{
  "hidden_size": 256,
  "hidden_act": "tanh_gelu",
  "norm": "layernorm",
  "attn_scale": 0.0884,
  "tie_word_embeddings": false,
  "max_seq_len": 1024
}
Each number is 500 + 50 x the weight over the matrix's rms, rounded and kept within 0 to 999. Layers, rows and columns count from 0. Numbers have three digits each.

# layer 4 MLP up, 1024x256, rms 0.118, rows 141-195, columns 0-127
460487431485505568430472490546488469541504488538522466468503524535461487492535411524476498510540533504403484503421518464508540515459537487441525466461478476513437431512487446544554535547476443440521457602511457496597585469598528466513470526532413460512496498400517568536483527565575408482470527450559565468481556461445531493499503447505504467435532458529572495540558473581463599451521
472582548494493518570467393497543453492466551486459555530483578487535515503486480516530411528533510502496503424545465484480390493511520469506525611533455515486471560529503512458457580503500499549551585413599472441459351526414450497520541587446448532545498516525483604490454438542581477461489551501465479534533521537461461455530465499535521567639434560612519514548444497445413561551386
471528459485499465583422459461501439481550523521394488475468513533424543682449435467546510519506504502482532565567548448486490411585509595492560493481420519540582475484504448480522585570463474523544510530535419522552498532511607456437421544562445515587473557489481552489538527471498552505522500486490474511404439574475513544522498445556479588538524496474480460437536451531484568515530
635514525470546497506513459469534461546520513569447579446467528457570451481652476409504461495584532534487462475542463589497511540419487470603521608507524459589565539467384538543508519522519529549566568537589491479505479473501532506538393504503499467550455461487507534392574509507557530470522451542463448568506540421499531437529461468442476441392486527529506542447542375422492502577529
505516417500445446541543502414490433537514497604428575446532489551488456484490475518520432423525470584452539535489534449546474521484608577568465545470522464495584468500536458537545513488518442474532520481431484471493533499549429531505504472516526625478503499430485554608528490470458326599473530542450494526520504561473475574531446526499478470465423516542418488442560489479493525454480
498419496496525550512543507452511487478546434505413510530429560483480400501484503441473542464490483457543576529502487490502396424488453550499445457437449444468458481489470535548557522469546527464598531375520494555478489482554559560506561470585601476519362462382491562562454568496501575513445506620498506448523424563510595543523493499424492533445510607555472486547478499450539449486600
412524474512484497480434526558537487509513510492480507522577529419505471512475512495439583496567519573452479499544526582557417561448495497545431559563511592456556502506507532508465522521546521553392530444536418533549510527475495453477530451643511408519589479484570455433453406501432484427436577421541487493503435349496475452477526531537411573508522554429544552493507541481578490608532
505545511515497429531465435411634446521519543518475427537481500481531425562487537510568457636489387545518519484489476500433573489555486496478495457492486509546409562464487514524552515519489537447501430422466426525541445568537470605494541542533503608522508482580455549561563581420512453471647542441458447546572474515538617485457485464506411383539494550529462494518482479538599492548511
501509510489495473455480532538562463563465495522420524418625477597511520476579495572527430505541484519486529495564466495538513503558489475440459469476563507527533530506475480446468541558556443541548481516540510479490454500493484595509461458462439401463383535450487583515524576531557506558491546562478547441432496443520471530528566490504506470538524516554550476570422551510472541549507
472483525453496479519498448492583525552517453559538415487507506482486439418529441489539572452485446509554543396469483515439453528430562481470533454401456450508473544453507557563602612460538455555516482562483462466479600512481590489426432543510515569597456530490434454444531485497430401554514542449531497528477462415554498451488584468536484584467507494515493375556512490459494546447521
494538525553531491524524504567416514489504484508494550433474478544517438460479483451418605494503459448452506443490644574533496485462577548455490495525569474572496458530450509541494597552508584514497382440500377516508611489523493511506465569467486461577548437574422404467507481444513423478515524477548568513541416528571494556446505484466518484404426496534391527419494493400490521626469
448475473567509518439553468506497436571503564387492560467473537503474446478517595575443500508459435493565498565511471504525568569527604481553481466464519489540542578453391530506446453490507528639463530500446446521509461563509455522531511416529446487497526528498512388546536436539593519549477486465542501514552457521493437485485522535492501536529547443533505499562536514473451477537438
518511581565363493529515457559438499504467566520568527493493487451533449396470482569398501429625502499551481523449422518445509574557542359438500487567567501470506523452459487461549512485412530472565459507523483606564480486454518438483520470477557509476401532520513464515479497451518406462481492471557443480548449467484548588495496434434561486446481409343440521502491530596568531516474
486510516451487500517509493542512477542524559500385454480517410523520546578482565537548535546484489458531471581439578520431445445559560431477480507525454510519506470521490477463468624587492488512414479521427474528504535516504532567512521486486473475513500555534566495461480474463591601528592496585501504505468478479533449471444518530538501477519558427441471571518542430443486478576486
462522484478469537484525550520512555439494453498460452432520640427363423483480535534432434470566589500458505531467423509543427471549579467435455512491516513408555445503537506524518536565524516482496492485456461536504563597426468527417496506529429527501511592471543485482544522573455548468458539527466453500530480578545532444534464535486461528521505497556505419514486469499565497503509
550427518577461510481382491570428554507603517438487518524482449572413490593582622537484592502482470446397646473558486464580599489526577556430468464500639449535474536475505538460486498503463488497532493500508499521516602544498434472473549500397479553460507460469470556588573410487547508472548483475516541566464463445532449538478493552474546496469409477498497424470510558520434583477502
467517558489552512472536479531450470500544470535461499486583510543620583484433484440536505455496483624466426484527472490585512499520481479440469543422600544386555502445522487493412506580513507436510453465506537558504519508615453526478529497404558454415528499534510521449512558439571468500492474484519460383467526515540313527448558549538404424561566474411541572546469533518503535525458
479447503616455485556525545427495529481443551535486509490463492399548479425449489556524572620551450498518523470463440514540499518555366515527574481477518508522454525503462466532519438432497557543544518558576494459470516520521610493452548506540524544476431499545485497549410506460445523463444612538511450503528472535531521496510494467534405524517521435476558489505572504508552485514499
561446579501623553574436526458462455519447543360612487572476568464566356477440623512452544451469562472524504463522530576487547541456530481476499496416453464403456549541470471466428549536481506488501508459554354426456519498537489532464421550480465496525582513500530422466500480495477491486590508485520458446478469497478512463473535460598450471413437458463503458506459428487490578547461
429596485518513538464522470510491500495525503435442533484516545446508520468508448439522450595483459478509485513474423418469527491543523529500483541540486470489507438564503550469550452579439512545525535492523536516449497489582491473502482506556490565503567469495429513503493508548523502556458502547507545548511471502480534482477573511570457533483458529498477622479536556512494502473529
559530608582534614434541522545443495491535493521440482498482608554549498461459574585499427524487504524497501490474519470536477496480397506518533484480551633520463458552410539526503521469499415425472547522569441459563355467426427460568557414476449577459432432555562489502479546464523539503453486414416471407488523506505534461477456528480523443592487511513460592432553501586451416430420
522482479553530526530493473481506450475456418449429540504477492488447586484508549454572531497546413501557511562478409498465612465520501416474488534494499553548484514494505487452483530531523566478459531475461409581511554517384487507498518559546539480503526539504464511547481505510527488536541538466525488560532432524548497468471494490560464414480575477468463439440532489483497508561503
465528497517525575542449576537536558588537506482491519511505465457525596534491519453517444468498555511511572478421431509488498479597526527556544430451516539385506483512554526480506486584466481574456492507504412575445460465418480475468519425539499507418511538431553527483478511544453511487437518504535322523408453488531463559491475573469602641505549447460487572544475481503519550578488
516530487508494491542496582586547488488556508511471488480506555496519494422446549552449496463485502528499511583551501528518497539547468526482528505477533543443546469478474449460514494470565448497474504544490558553534506525489593441499549453467472557514589510417583580503556532478486461529425446522544555569488543511445525528545472503512471576420455506649432528422525422426463476470476
417481573454501469476426492417503393534453495508496577575554476470495516596516427513494460531613471552384540449513557618466466414537541640532481525533553446542485513509513438471421571510539578490470489494426479571446525521487514541531380524457483535625458464484508614496387555496492551519540569487506510510414486539553518604530465535486480547571456527543458474613397561535455482458455
544522482524525577574553480466553527520539451456448445582493454477441485548371503464493473517530473514472525540490430411505512539454427510393450526437588518506524548535576422539509526532418421554481447470551353493555526457496481527512495490449414389493579495472527473479547440556479554561408579523474521530420450534423527514459578548489473474466528558571545546616458393608520549535495
554481560469496458524401480548539524524375492556457465464440609467485485590540477497500496484427522464539478424567484520516394475560573483427494548500522475496508514472587438463470503520519471451542510493412545530517603430467535475567506487449475482528490589492502486392522441587505528512514498480435453589538524491498567482545513514507560465514578592568502494589536507562486507535485
499555564493511351517578469440491531556437440396518579455571493502466476547519547437498457493525547550401577453430439539487595597524505589507508480385440416523489483431522524550489436522522546577448488523536520429477438508561509498534388427478484490479539545562556521385532524581472505429452514485429517468411572585539556489479563466460470534513554574512484555502465507476557615517473
488430520447389557534552581493524517402467483611508444506510543564618585575591501413501539517463537467510621405521560519436535533434562457519514524455593503440420478512487504547507505555343410464552402445477443528495495545487524530376316542555510489507413488614442676496491499424570517559494524562543469513491448542455536462452564497508404491502413424524481434408488494489511471550538
570489531556512549596502592479548489531628518449466538519579469470477469492482487518585465513484496474474476476533472476500419479466587453439369547544511553486505567473455522592570542579574450485507525515486508574568479534533479534543459434519577607594516518544437613539551501495489472561433487547531492517584534433405421547501480432493548513487510460521552516469570543511540494529606
453402443453486544478583530509484427521377475473462500451588515478510593456529549487507513468490508474457492516538528554450569549448546485563542461503529430495509527498431538593558527508506501532569667483455458560464551495466572560543569532531569439515500541413544499454460488459521491490557503560507490399531358581443490519415498523487482595521477530463575591427518604468510479499581
449494538545460519457520529542455521530492479488465438552438511536459507593441553423529452522475534464545581441522465574501564537511529458434495517488525469470401569441518483570530519474581497557541579543459511489428534573471560474462491568518435539476453546542473474549556459527488500514524455522477501590592536504607435488455494566465488477515474477408518407354535547516492488453576
521419551438404471508493517548401556474584598544532445551576485448611560500504520422477481498489474495510426484390447571517518524470515521393547502456556506464481515460496510487487493492434456588547573493526488509456516503501478560492533473479482485439485508525551609452484446516494470464507574454508479503515518528493531472370517418536592445502469549426560573490495507558442565570486
496452470533573463532530467426496348494477492559469468505470495471579493489481542536409423542529473487466458447481537495427484532566493464436531528459554624452425538537582338552500599553477560471491526535562499603601433532523537569499493470554595467464557451497591466428406456517572412434542536572505620390526471496546611582471437464453545514461502564479533582580418515508478517471417
537549483566416491559430619539522493542460510507488429579500520402458392527486556564500539437485442520591433572422565501486544477395536539525493598524473496493428521427534470518568501593501444524508513494443508539533473564465533532488468513479481501453582567522542490469501492480480430479479484586449435565478476427596480551378510510569569508528536497521376511427579410418464490435488
476530447413494465606531565569551528486562434417520584484428442448444400434541532447440561467487515498465471538479531418418446469405606504551572501614531500622514469477428429447505486475523566504541511571475527543492516506591524524486514430539505569529526483476522453498578504622455474493480485555630402478468468527521502480533417499533512488493436468437486496524505433509559558403569
494568536481471454506496464476458408557603508486480462466488489533547631452490514414555450573404450617484407511452456508559423476502390461498450584447464585540590487569415466470431397524445477565541486568517415481483402558554485460497507449446483417544550515553494546600418459545475553477547608575480485457497480554529588464558508635458427429471446562523532526434474526436472423486548
459452495457499562539527474550479504557459428529435481469515517454581491584455499488450423460491496446470525458556585599520512573481539511474464496473560501530569458528419393507514473481386512520640471526569403542463503501503555536533538501439540545520469492468523583521529504537442530461546523501494543451426463454395539465484496488562527470494492467519478601540551553382515520498416
519561511631438426473434518556541458490471475483590597521479500483529439531483501540439571477440481458475472570492470436485491392435499635464427455525448539622528492524326466504629424464526482495460548380491400493472446571418520479565576538504514507520481501521553539435520519475509487494408538478424551478488466521581489505487399562512476460535496529514495512541519515498490539483420
391490498424555561576473451561485461474630522556471544417564560513404641471481552522513528611391515479496470468600500494546552452547447514490476526582506537536526527411483418484498562606538462542631583574524452444520470576375549475418450455508523416527460501473482576545555580562524388539370503396571466538477472555366541553512468581458384483416460581490544469489447581606408535532355
492484515458420583625507522545492534497424384429451403494425516483524511573442522515525505479556456554437547557397472573457467554471482500555453552495615527551426474475412469505525509509417481518522538499389595470524522516524497409416439570582536526563385471472472487546492492479479486489552494473543431431578492528488539553473492536474467496535494492449529574534498491524537480467480
413553474423462542482528537525503540517491463457486435570494495516400407540508423606517489501418557548516545455490515539498551477561562489516507560586430450502552504430518598545412570441520531487467471484447525473461561550528467504434511487327527493522455611530448492495476404597511452503495531528454445468472513490511480455479559519416383532453441437612525443453470430497524550533477
495522509467446487529539525504513504463424520542541480444549566490416441476539494453455530448470508491530457536446480582453469486486500585548444504569593529554542455445435496519489481529475545500553597455503484527494484472543514504528598522420462475563496473581539563418474522537458505451498593573557486537502583532454429476428452513537462452446556388455389497456566446446526476574523
514419567567476571538499467553417457484594446506482427626431378530515485491506457491480519468454584487510559432515528484569505516472446502499508508567542366493497494420506561600486521522496458582530520518422439495554554481498482509481564466450502404552503492534521521424524552611473468536518542548446448518523433488518494465514503448525463463505488594394449576523485572526522506506530
467499551510522505489551503522504452388437484420384537595515521494553465538464531566508406444560449435521442533504522335511475468523432536388437533458408547595497543502610492466498493515619511590480463518493429570362533440472539604441507442590478549481498554561433451511499544509456501513481495441476511512532475496492424530480457532472530534523493519498563489475481448437392467417466
445511516458491593561535479579517449525463504554549470435461489378472488519550527424486477533423475525492470464586508553476469520643509416461492399505481523552525451375538486583576540474564539518445549514429512479626514485507570527496531580509479512523545574514511526584527525485574394478527480506506487480495431479489478576400507454471439542507438454469488444475533466534457555420597
523503458555490520485530540486520446512487539441539521585510464471594534467459546484380561551494423485456451570491432607466536550533562470509405492555455464515512462493493403466447528447554481612494582678486418570506520474529540465584569496481474573565513534505518405533420528482489509501518459459522559466524502412469547488537481484509531498473461459540571563525585517440559412498381
503520537460466475510498539457499355473534520466471451494464475527508488469471473577495497568523455492505464499494519468491536518580392590547502439448490470464403516541474444494444551545451487422556512590526562490458588510472570475476502548405431458478547493481557542551458502458570503501510480545483444542506444520513618439498459407544592499436497511511529466506484476508530464544561
497523419485450441464497559528447522424478565394453548539424519497417583477495541534507553554355499523460608415500538547471423565586579512481437497372523505482593406430461501430597431502522485431440518526538570484457521507567513481535441446450514560549540419403483510526433518486460445527419589571507459487473364436549517479516439465536471361514435485549475510396473504570520591536524
479538567583437519386504667411532524453506565434455516417485485474516561533510562529550474498554448489384509507511473503493443432505480520462610537471506512538485464557462525543543486491429513529450501519404518363554475494495629575523434581552593544549500510559369478471461424395507515504589584569485551516450583509487544483562579475521582439566470570470469476483436478525554558485513
501455546533590452553503439480535488537524504490478480465500476444541512502501538480485510502460529454432464554490519486517459432579494490430494514542462536489519520452545467439416563436558458555587477437498615538433539509377589564530542529481444455541555550480401496534485630470492585453543425367522463552528564442526468496480485515435521526524473493464557485523496461537556490600494
469401489482505513456438470516508551545626441506328449476472514501436516512486451576502521497479587503525547537546583399483488435490503463472419517497576491510520513589479473537463514482459619444566496581453569486579586475529493571510355489481505560478532604508412538599477509569416435467530540479474575461472513477523500489472411516526506503480440484566520494485470510446565422553481
606577477524556494485443523516578392505420491512508492408520550456548580526512530490503549556489410475441503516525507497482501456522536492475453499461502550545490543518466530501469558458455484470574456504450410582450447480551571536536438571490504483467467597583492493508484587526548429511573580485547577563473511470461496488454450449644420516534496504541539522500580425486507489473606
533461500444471476480496547452487505482550504455519489527402539507512569507468505568447505428474454516499433437434462629521447468494545492523517520573456413506511444519550486512533463554482493425509484454496529451563650456421494526423492489502537628470375448508535533566485598448562559460428575548542491573547464609492502468486534549540482462468474438607467442485540517509489466463485
519489524586435447624522454492579516549445557515535424508489510496492640532433519518510542467530383593432424501495488505454461536494511411469526512473512577514501480497475613519490437478501470516645435343522387540530488451526448480501457507527526540511526554495506559422494493513512546477423598492484545505412485458490510432450545469566559507611417557509444531551526511448502512352442
# layer 4 MLP down (transposed), 1024x256, rms 0.213, rows 141-194, columns 0-127
441608545418538613491526451482591520458563514518452479530490522477411358496522581393459444454536462606460554605525497484564594592490570570448476470510547472539552503546489567561513469484479473478484429494541436513449407527551471476462499417532558546467450458533550475534477547400413528427529463449515482578525428504462531415596541478530511569517517499521462463507562524462413445433461
486461576497499492504564564553548461529419519461475540528466467492496602505534496505468544491457522450571458499407423453592621478486507552549587392471570585512540509468490486539467518486435555496519485556488488496440527509515509447416485474583515493495448498402499477490551470496410507539586496603456544535524510452516517428481580412547559471450529454428452496549533409516476500486458
520493536439379507471527442465488537537500533453503509496450532518516488461438506467610524555500441504538500492431466597501549462393448500533463500475556563532550512437482415574486556473590486453555527522440432534436521376477546504513464511474471451492551497465543509497525517545472479501548535537486466494588564505491515521453469475448487486417528515473451511516542477441557485499483
524485458495540599514419428584465447491489496465427462462514542494501447557527471511509507531534522500428535479476504443503532462472499577501476506485473529459494383443593440520588516418536567498520526575496517477450488605476443549524500538545527441533497451525383485462458433478519543514477488541402559442541466494560532407518563512598466488478477540461521533485495521647472561515445
443539584526500530483477517546472432558515442510550481561582502496387469445486533470580468502515518503551437529506506480506508500542406503598543516464522457479544511422518544522439562511484540577516481466604508487572466503473478477555532483425553490596454427476455518475521433453565564481531511489436435511439532441589498539483506483439506472549513426561507462551392500449390532550452
463420596549407503515442496531599449598501554451562490468485466540551449569415511443548522566514349483570490488484515473457564479555632483597452461507428470536512467451525487553458512415535439504450522494499509540538454517423492436446565563581497501508603407474465445492480520524592504571404595516418554430571448488449479446592558493495496517552502533503456543571460487553489476424512
503435509435425547503544474409502490457499512501458465480371388499436472496467524480404478538531482490531472457472596490479499474482479533466479461478525503486493483547483499490412455542469566478489466474491545468532468514497599523487490563532566541556458554499459493522512506503482530555488520545519524477554483552556533456449462513479490505418583537423509482398459485502532476453485
538554514491482477415516414413521434541455573447516467530512520510510448691603488396440465485486404499437548519457467493516478404548483483499507416498504531512524498449482484506535562536481480492509459445491533526595509539481391549477557560590325505585491479449473624408557484518657542450505451519426467443568487403552532457452510562499482489562573453443530517569492465489556531459520
468553440458443454545495498482488500505571487568551453619526515459517535490439470475511478488473483466496500457507552431449539539419459472510508515460426496541486486517492560473539464405499451436527423487513401524550538369553496455501542466504495526513523492459481491486511412490492448463530459512510488537498475490460486546432491542532495470429481482426515407434477478501481486532515
527425433428407469427396460444487549497421518447460491490479523487463522537449538441515571491518463523462423491510588516518446425523511486525436512498526440481538485543564508481472517528486457525551514484517441482504420448466474569522532550547455486595466584493549585422615449586503552495580551521583448507558540551592434466486381501508476539496373537540591541525439502527454551580513
467483476469478550534518426485530595555516496594538473452519458613503654479450519433510453452480495508450499441502569486615544493497461514479465488388443462450516545450548490606452561621481566485431434512433426519485450403451525551411487502580409555458454508396468476560495536543480521431586403486535472504469491470454477493541511472549546504456502520500514531440543546442581556547525
559465412437533500477515533494467453414436521530525512477531485559571527503510527504515476498547467507512479485453531541443461459546494567593553497562573476477418440535484397488493519414394515495531533483483494464456513504438496541470510491552566498461553480688543485523479448510490567491508503487499519626502501547569451501512481517521610428483467566467542537466518522554554491519542
491488514508543454586461453559453512462443448403586471498491547486492548548493437566507473570471462550525495448474483475526561557461447589467404482528511443501479490424553490489503580528527481578582573480495458445552504491470515509471536507508500528475477478472532460552450465469585403370587618534483468513595470543498489432473508448487464497447486472489502453561463571439572525452534
530530505541532528467504520513494535550502457538459506478504513492468449517518508529539498493537504549526488542487604431454510555480508479485499460496525496494530443515504497538470500505522533488594523457559476529541552508546504465488448508514531478549545406456553513442495467465478521510572508483473402563498500448448512518476517472542529570573510426533448476457532527579462521418569
546552526480499537423488547456452559518458500429526511452457499388490502531503467499421496583498507535479511497493519482488467411456453482450449538504589471603452500462473459485540486568499523530474471551490504419518466483497524526489445504505513524515431460477532520541446553511512444433487480543585500531460405475496544573539490517568505505536592530529507451527477473481520501516517
489530524458525526442521449544464390451523452477499560529531467429515557586520461485458494455463484532489428445507469525535505420537569393487477501540476612437483539433547644421439404525482452512524491510452488422486403455616550441478514453480542513538487484514588463527473576537605477474527438470476479539601485551439503417423465484464462527411566606533459579578507451484563449502486
476514499494529566576485461489413498501620520543490561609479539474575425448502517475467532498526516407558474458564453427475529573455478473422485522488429371469421524493503449486521529529524569495494615504481516530370475566528530469487547505498556566537477552494386492480502558452443573477492506515476545613588354571506558488539439483447559537483501528574497504490508503508428556453467
524492475484436593432456494490547463585537417494523466493518471544421523448515410505545559458434501535574472424511531557474533576473646566441459481457524532434511461481517508410492484522482491474492482530472557553524490506588457477447462514481569509424530548499584497454531448517526517519509424539474548534417465470432532412485519426551513512427496532494524531556444519465462392484529
505522438482446576516522428525357524616565515486503520490448506517508549443508445436480473459481507537478516451545541430462430386508473436521550523540470483467465468452381468445568521462476475498598573485569557517464560545485449552468503576550493471569562498525482502463462566454384486543512485594465556569466408609520619502531452430542472516421557417453546422434497506572505539449487
483469569489438475546516478481466544439510460439512521414466508518599545505468523501585520546469435519561489508444462560467479508533428460472459496489523538555446553482492442453544531502585470524576521490511514436561515519432536577473547480466614482446516508524577515510443543441578484581523462486511506437573437506526529486518420480518501487561501486567438461461511493543570540519471
575448462467448455462421418480582523440473499504466478493473486492457552612459474481453516436521491536396397566532562580530493500510501553482507484510552539554541415577510462559534639514557489453567634534486469539430467466593526542415423505538407592512522601585591473534521524540554464614537482492459535563580584572518513446427492559495448509431424575465559510545423560480479475488519
476429458468446456471499544502538547574477504554483473458503519515460423562572481551489465568467472551508487442493483487485401573485487446494483473519492454495502479448498433510438503519528520477552484507514560520512461502508467551450560566465505511574422444518597534385563475446547451514525496443473509503476520491485503469598504456502448506533585474557481496552427498437511523536588
456428512586571502429478518534479584492540594436516516546516519609440520462544537417460568440519443432550349468476513607521480421517528427483530481523519478542389611509454409487433459476463467541571525482464474500558422510534522548490550492426506518547569405522533436460490476424484452541456483565375538490533500543505556493506532440488503541373504484477514500474467394508466462573499
389531507489612460478505450502486545504547486536550433572534470505517511534484450454480501450503531436483460516471517504479523473486424483518506476531479505517503512518485446527483423472535476593511514537522535451504459557527471510493550469560531469495510495569549491415531422474529522506525508570513459467559489469489528551431518555485500509535439487516536513553461488480537510556514
318502548547524442486455530553579585469523533484550496487458507457491506470623439432588476487507481467419468558472482469436443470448526515559466593503568528611520529536468528578528431597469482585507514558467496435524501416543445512519488457494460524484628534480561453483438553561497478526551529521554472456466487506457455549589494490348527467465478404404514485581553540467478525464564
481456453494537443537596639524513512502508452516490518442478562555492442444504532574557541570627502543616573499486479508453491527546504497490467556513495449559558566423467498416470507498620504405532548562600556468498602428521505564503514389487571483462517456516418548504575656423516514601458565408470479472408528578488544477473505536476414350509600487465565534518541418514466517447504
449519448469442534503539476466495439452571559546503396446456500545531582434544469424465498605426434448522521448534508504477556537458462535519577457482538459559506520462480557514628460470516500444512447531513454434534397497495526533517407497469568591431381478510529505590559496469520476520538515570535550500480454533635454512492489556555552529503514432440456524386518492482555468443521
581549521415496515523547482509534540546517428555490586541509518543548556471571408493457582582554552383501603420528543503449560537580603457436591554518477661510555367464496487528483414544529613494473542484616511491508509388438482473495495406508529513452456531447509514537505542556429461584524517461498412560623446489488577576483499407532485507474465462510438508414434514485429536495427
588396456514587496411346514558527457618577526411487583535464545544375454456393573590587553499485470548477357599397444402568485519529407509504553553524349559543498442489577519427512554395585593528517600497546547498561575517513538454602664411432430474597614586369568340430439474561491551551475485504498564570499529453602492512635390465518580425473503607483552547622578452539477494518533
527524518507346491480563429453493478493358470476503517520536489421451537455521542529453578435499465710445463542516496509560575454550479540534505577534553413446608499529519510553493565497518602526471412487535502511453508473488564591505522532496408492539520453487483373473456461510479521483541534499511420438473511490508551469492540562442514489537481504503498505549491461416485491499441
469487503546494517516541492538528542516429483470517441477515544498533471463488557476394572573514383500503465557496457480519443455515488485585452556511531489516493537476496525516454469482514479503523476478526520428469521546439445540476420446407489556527477595543579523519500448583524494444475488426553491461647473398616514492552527481485509524488483511519541482472514534585511573530477
427411481529568538508506425501473447412401494599478546473476509427540506492464559481540478505556516444535542487436539538553469568592449473488487620538493440521486501555477499526524552408457486560416557550575468511452569513495567433480595429491499476468512484436547534498523525531528533524477509456448523527439445477474437473507533597540507585501494436435477500430469441431530513482437
593416559495519508542592576455499580456519498556525438422609419551501473494510439481513500419468397408461590485403526514447497578405535547577494437488458494469506472501525571466543505424464395498526538562481530536419450510477463519594466458445524440573558494561471476401554571545483478569446501507498521529410524492381438554508594490404527494478463518536478551431510603491566427578613
497596494416498436515521442524517412426545542463497529517494622504444465464473415549490484515479484418477531516484475511509518422497472519519494446528556460444393396519487494505452525436568460444568589501597503387559510493484556564505568567531561554545604509467446534563447513571530541447546423492502524442514503449504497577524519427489400477498508409517461530417531463545560548412397
533387515509453454513559428532543525551555508395522584566521548450470466495487504511494455468486492529537559527524522550440506391548573529460472476522497527478452433531567459550408490559511553461553569515434487507537515480468524565475526482525439423571513598401534509443539533463489511528516519609534497585437544499534484411475522512504541458559423524542560501500447463528492510480426
445472448545491453555510532435547536525552522564422493447538566488516527454437550584519538479534456497420488434489510612393516453462389518606503544465435566493557439510419493464530524566484536489448551538526561424517511480435453460502442560540545445425494588426519608464532538459568425582548518517526591626524460639536506512541508515463588538516555570518518504441530507553490449487487
514499457438532437487464519482500514556429530487506467534545505505534511614417420512579544439571470460542607560479477593511531521460440541507583518552419519472550514432469473374519406491411565477454488443493477538517587546537552511471551513493449439574469561475357518515513443401501439439451545470491515488488608436505490562451515482487530484492559424458487520594597446467586445495498
519491491452502537515502512509538561486518521486458493502425575494466431494495550524407484569473467553525478515475473607544432469504431521564551520531533500480517619524595513553406529526426469458499502538534553572543503511448563465543510456462579467524569518490599356522490552552524499520512435499525475467514506396510454504455464465514468418494532384470511487445447424466477516489532
513426478479418424497405548426503493508512570489532497490546404502459445515553580458473541518385468437508484586543507538516524397499489470488538496412484416500646447448587432509504452525577478515422524554513579580483510589557537510475536433606514446444523491526510545535473499301516486450452364555548502485524478639509417522426446560561468548498484470587375457552505566463435657406518
549451378501502483538489399514495438555586491499520567516541583425508512401463605592438559446568578455384436521480529543470432453575466547425505552568530480544560481495547523597479696520521370519493619582448433610455524504558439449516473583527511497527422538424526429584392567465496408583515509447644523526597492508499394604468437501503516540480443483407610432484514591506477534477438
437516527459553406425453489469421482437541538470584518538438434471491473523528553617565441533490553510376452514375443502579461464468521476534502504496510546505545471531544435469517526461443570489545438473488497546425468412513499520555434527527482508495573361523470487511530466526478554476571453486561571477524564517565514529474564490531546461576455515540533458556509535447535508512399
491495567489558402417487424474430601528522497486497514458441529503530529485515514478526576495538475546450440477403511428396463464605394547565540493515486561500482522461538455465479449581462473567505435435558527454460414420481560550456602484554431524576495411486546500521513577432468565482542486484487614463615586520528544431496461494456450478487496447525482496508588510514492536573565
466527467470464516480489493549429577478515489468568520575468441504465513480450468564489405473580508525517479524458521518593585428509489476459485440463430515481530473516554415507543448496515511485576539507505534519551540476507460446541561430519437497422479504483538485561539552522486491550520491396395485442476474534503502470519528549491543516491542517564555490502558557598469572431431
548454461588573516545387464492479497458556413580463469525576436500562539581536439503480486538610464503418495537467493458493527450558426529649524479578576371486472539472494448550565458414487489455479518479422543354534474566577467453462479540484526462461554469585480572513532561520520495533428510489385449529491423539497497579462632476468563452536458472428525574577530392542432530475492
496415543522536575519467524573394536498464527544520467493484522475540466470514493543416494573466519538383455468495512452555513480486398545503447421445476443547514492515433504504490542496503456471585525451486537393589542496415600513473547547429512562483536503450513455509438418541570553500517543521547536491437514460472435464519505521514469535473478489559412498440546531538585514529539
537405495493392500438469561435422514521516404493445564446557543485456470621547475530450440438513583524423466433525475523511456445387457589582546560460539481466454571470494583547487464481521546580532510509473511434440588530447488454565469479465470484556569447507394512540553444514577489560527509591523486468457476525474545483597503535503505458418509513420445521570438544466459545586480
513428511464554521466477532492533609512483512516442561499488407562484542531479417455538569484540509599516491456463489426650551490600427515423466513440499488443476449571540481449474563500423515533554495536441537507471472536517469514501522486387506397465570525548492475423425518475507540556449544497445536529468464443589499512469488448493533470431426435437596497583512557554457381554462
559478569546411483535489506440500544487481505536548538370542528426532496492535498496543555487582516543467426479567532493456504464468524514522496536596552418497581542486549581371384421500577495478483490515501497552523449544510431441508511560470568548496581524464520492447481475471434491365427491491548467453459470438497493493506579493428419460518434530563540484438458468418553463473471
462494483495435525519498510613542355540462446548550490422531533435470549471425539553428504523403569574449561428596511512626536534487527479471396591546540512540546469455517486469423564520518562477362526413487496577516505481452502558435511465500468448565501439488531544483436567467502575400433533525545425497623463449489576568514467352517507440470462480588531377435501563599559498492543
364432563526523464493603568471558560583540642513447432462495506507425456464409588476493459507581494506550528542493531543470453552447484471595491413457494396548477474449475596530538523511449531498433476428458548427505392511516472552541556498517450467564492545475525564514505493502492563570498577539602431452495451546629482449413482477493421462538538571495529514566460452488506539539494
515504460564436539518495465563547475467372506505516473500532582480484464574551495446442583488470438533490520362528496521454574460420505457574532446529534398460545557421535601554532470496465495508455533499514521420541479520526344547478500477507509480476483483457450528477594454469561443480445423556488559507402473549548543541383544539582478504527556561443493520505557495438458539467482
579544457466418395567525496496577394474414443471588475431583486528482459514544505436517558553462478504454487566444467432456526505465520594445503493409539447517465501390462597482588529451532599507492500518498518484489494576408476497513538473438505572531569501482561508566483527540440556453512489475532521455492555440541530476469474518528508426520440538467573463406502532434559572449408
505534425441486553566602408525543554501467485535506549487565450453495539502448427586495567570445478488504518400545519525429556474492503498573401525469478445552561532444458515437525493496448508502474489571484475501553515424526568583495437563375529474532482543501518428482521482509517526527422530537476453499512456520481586514483482510501567531504487497508529518444504569475532428547463
536545574465487586527646476465551379493493462533486520373544519449482555551462469508525529425542448520450410443410496554546488470492532427512536476475423448546532452592505428439489531499445573535374453446505559429463530456460475383487346466484581501591462474532510604513525536563462488622488423528488514491483511490481486474497571477487465478426505499433532514439548558481399511433418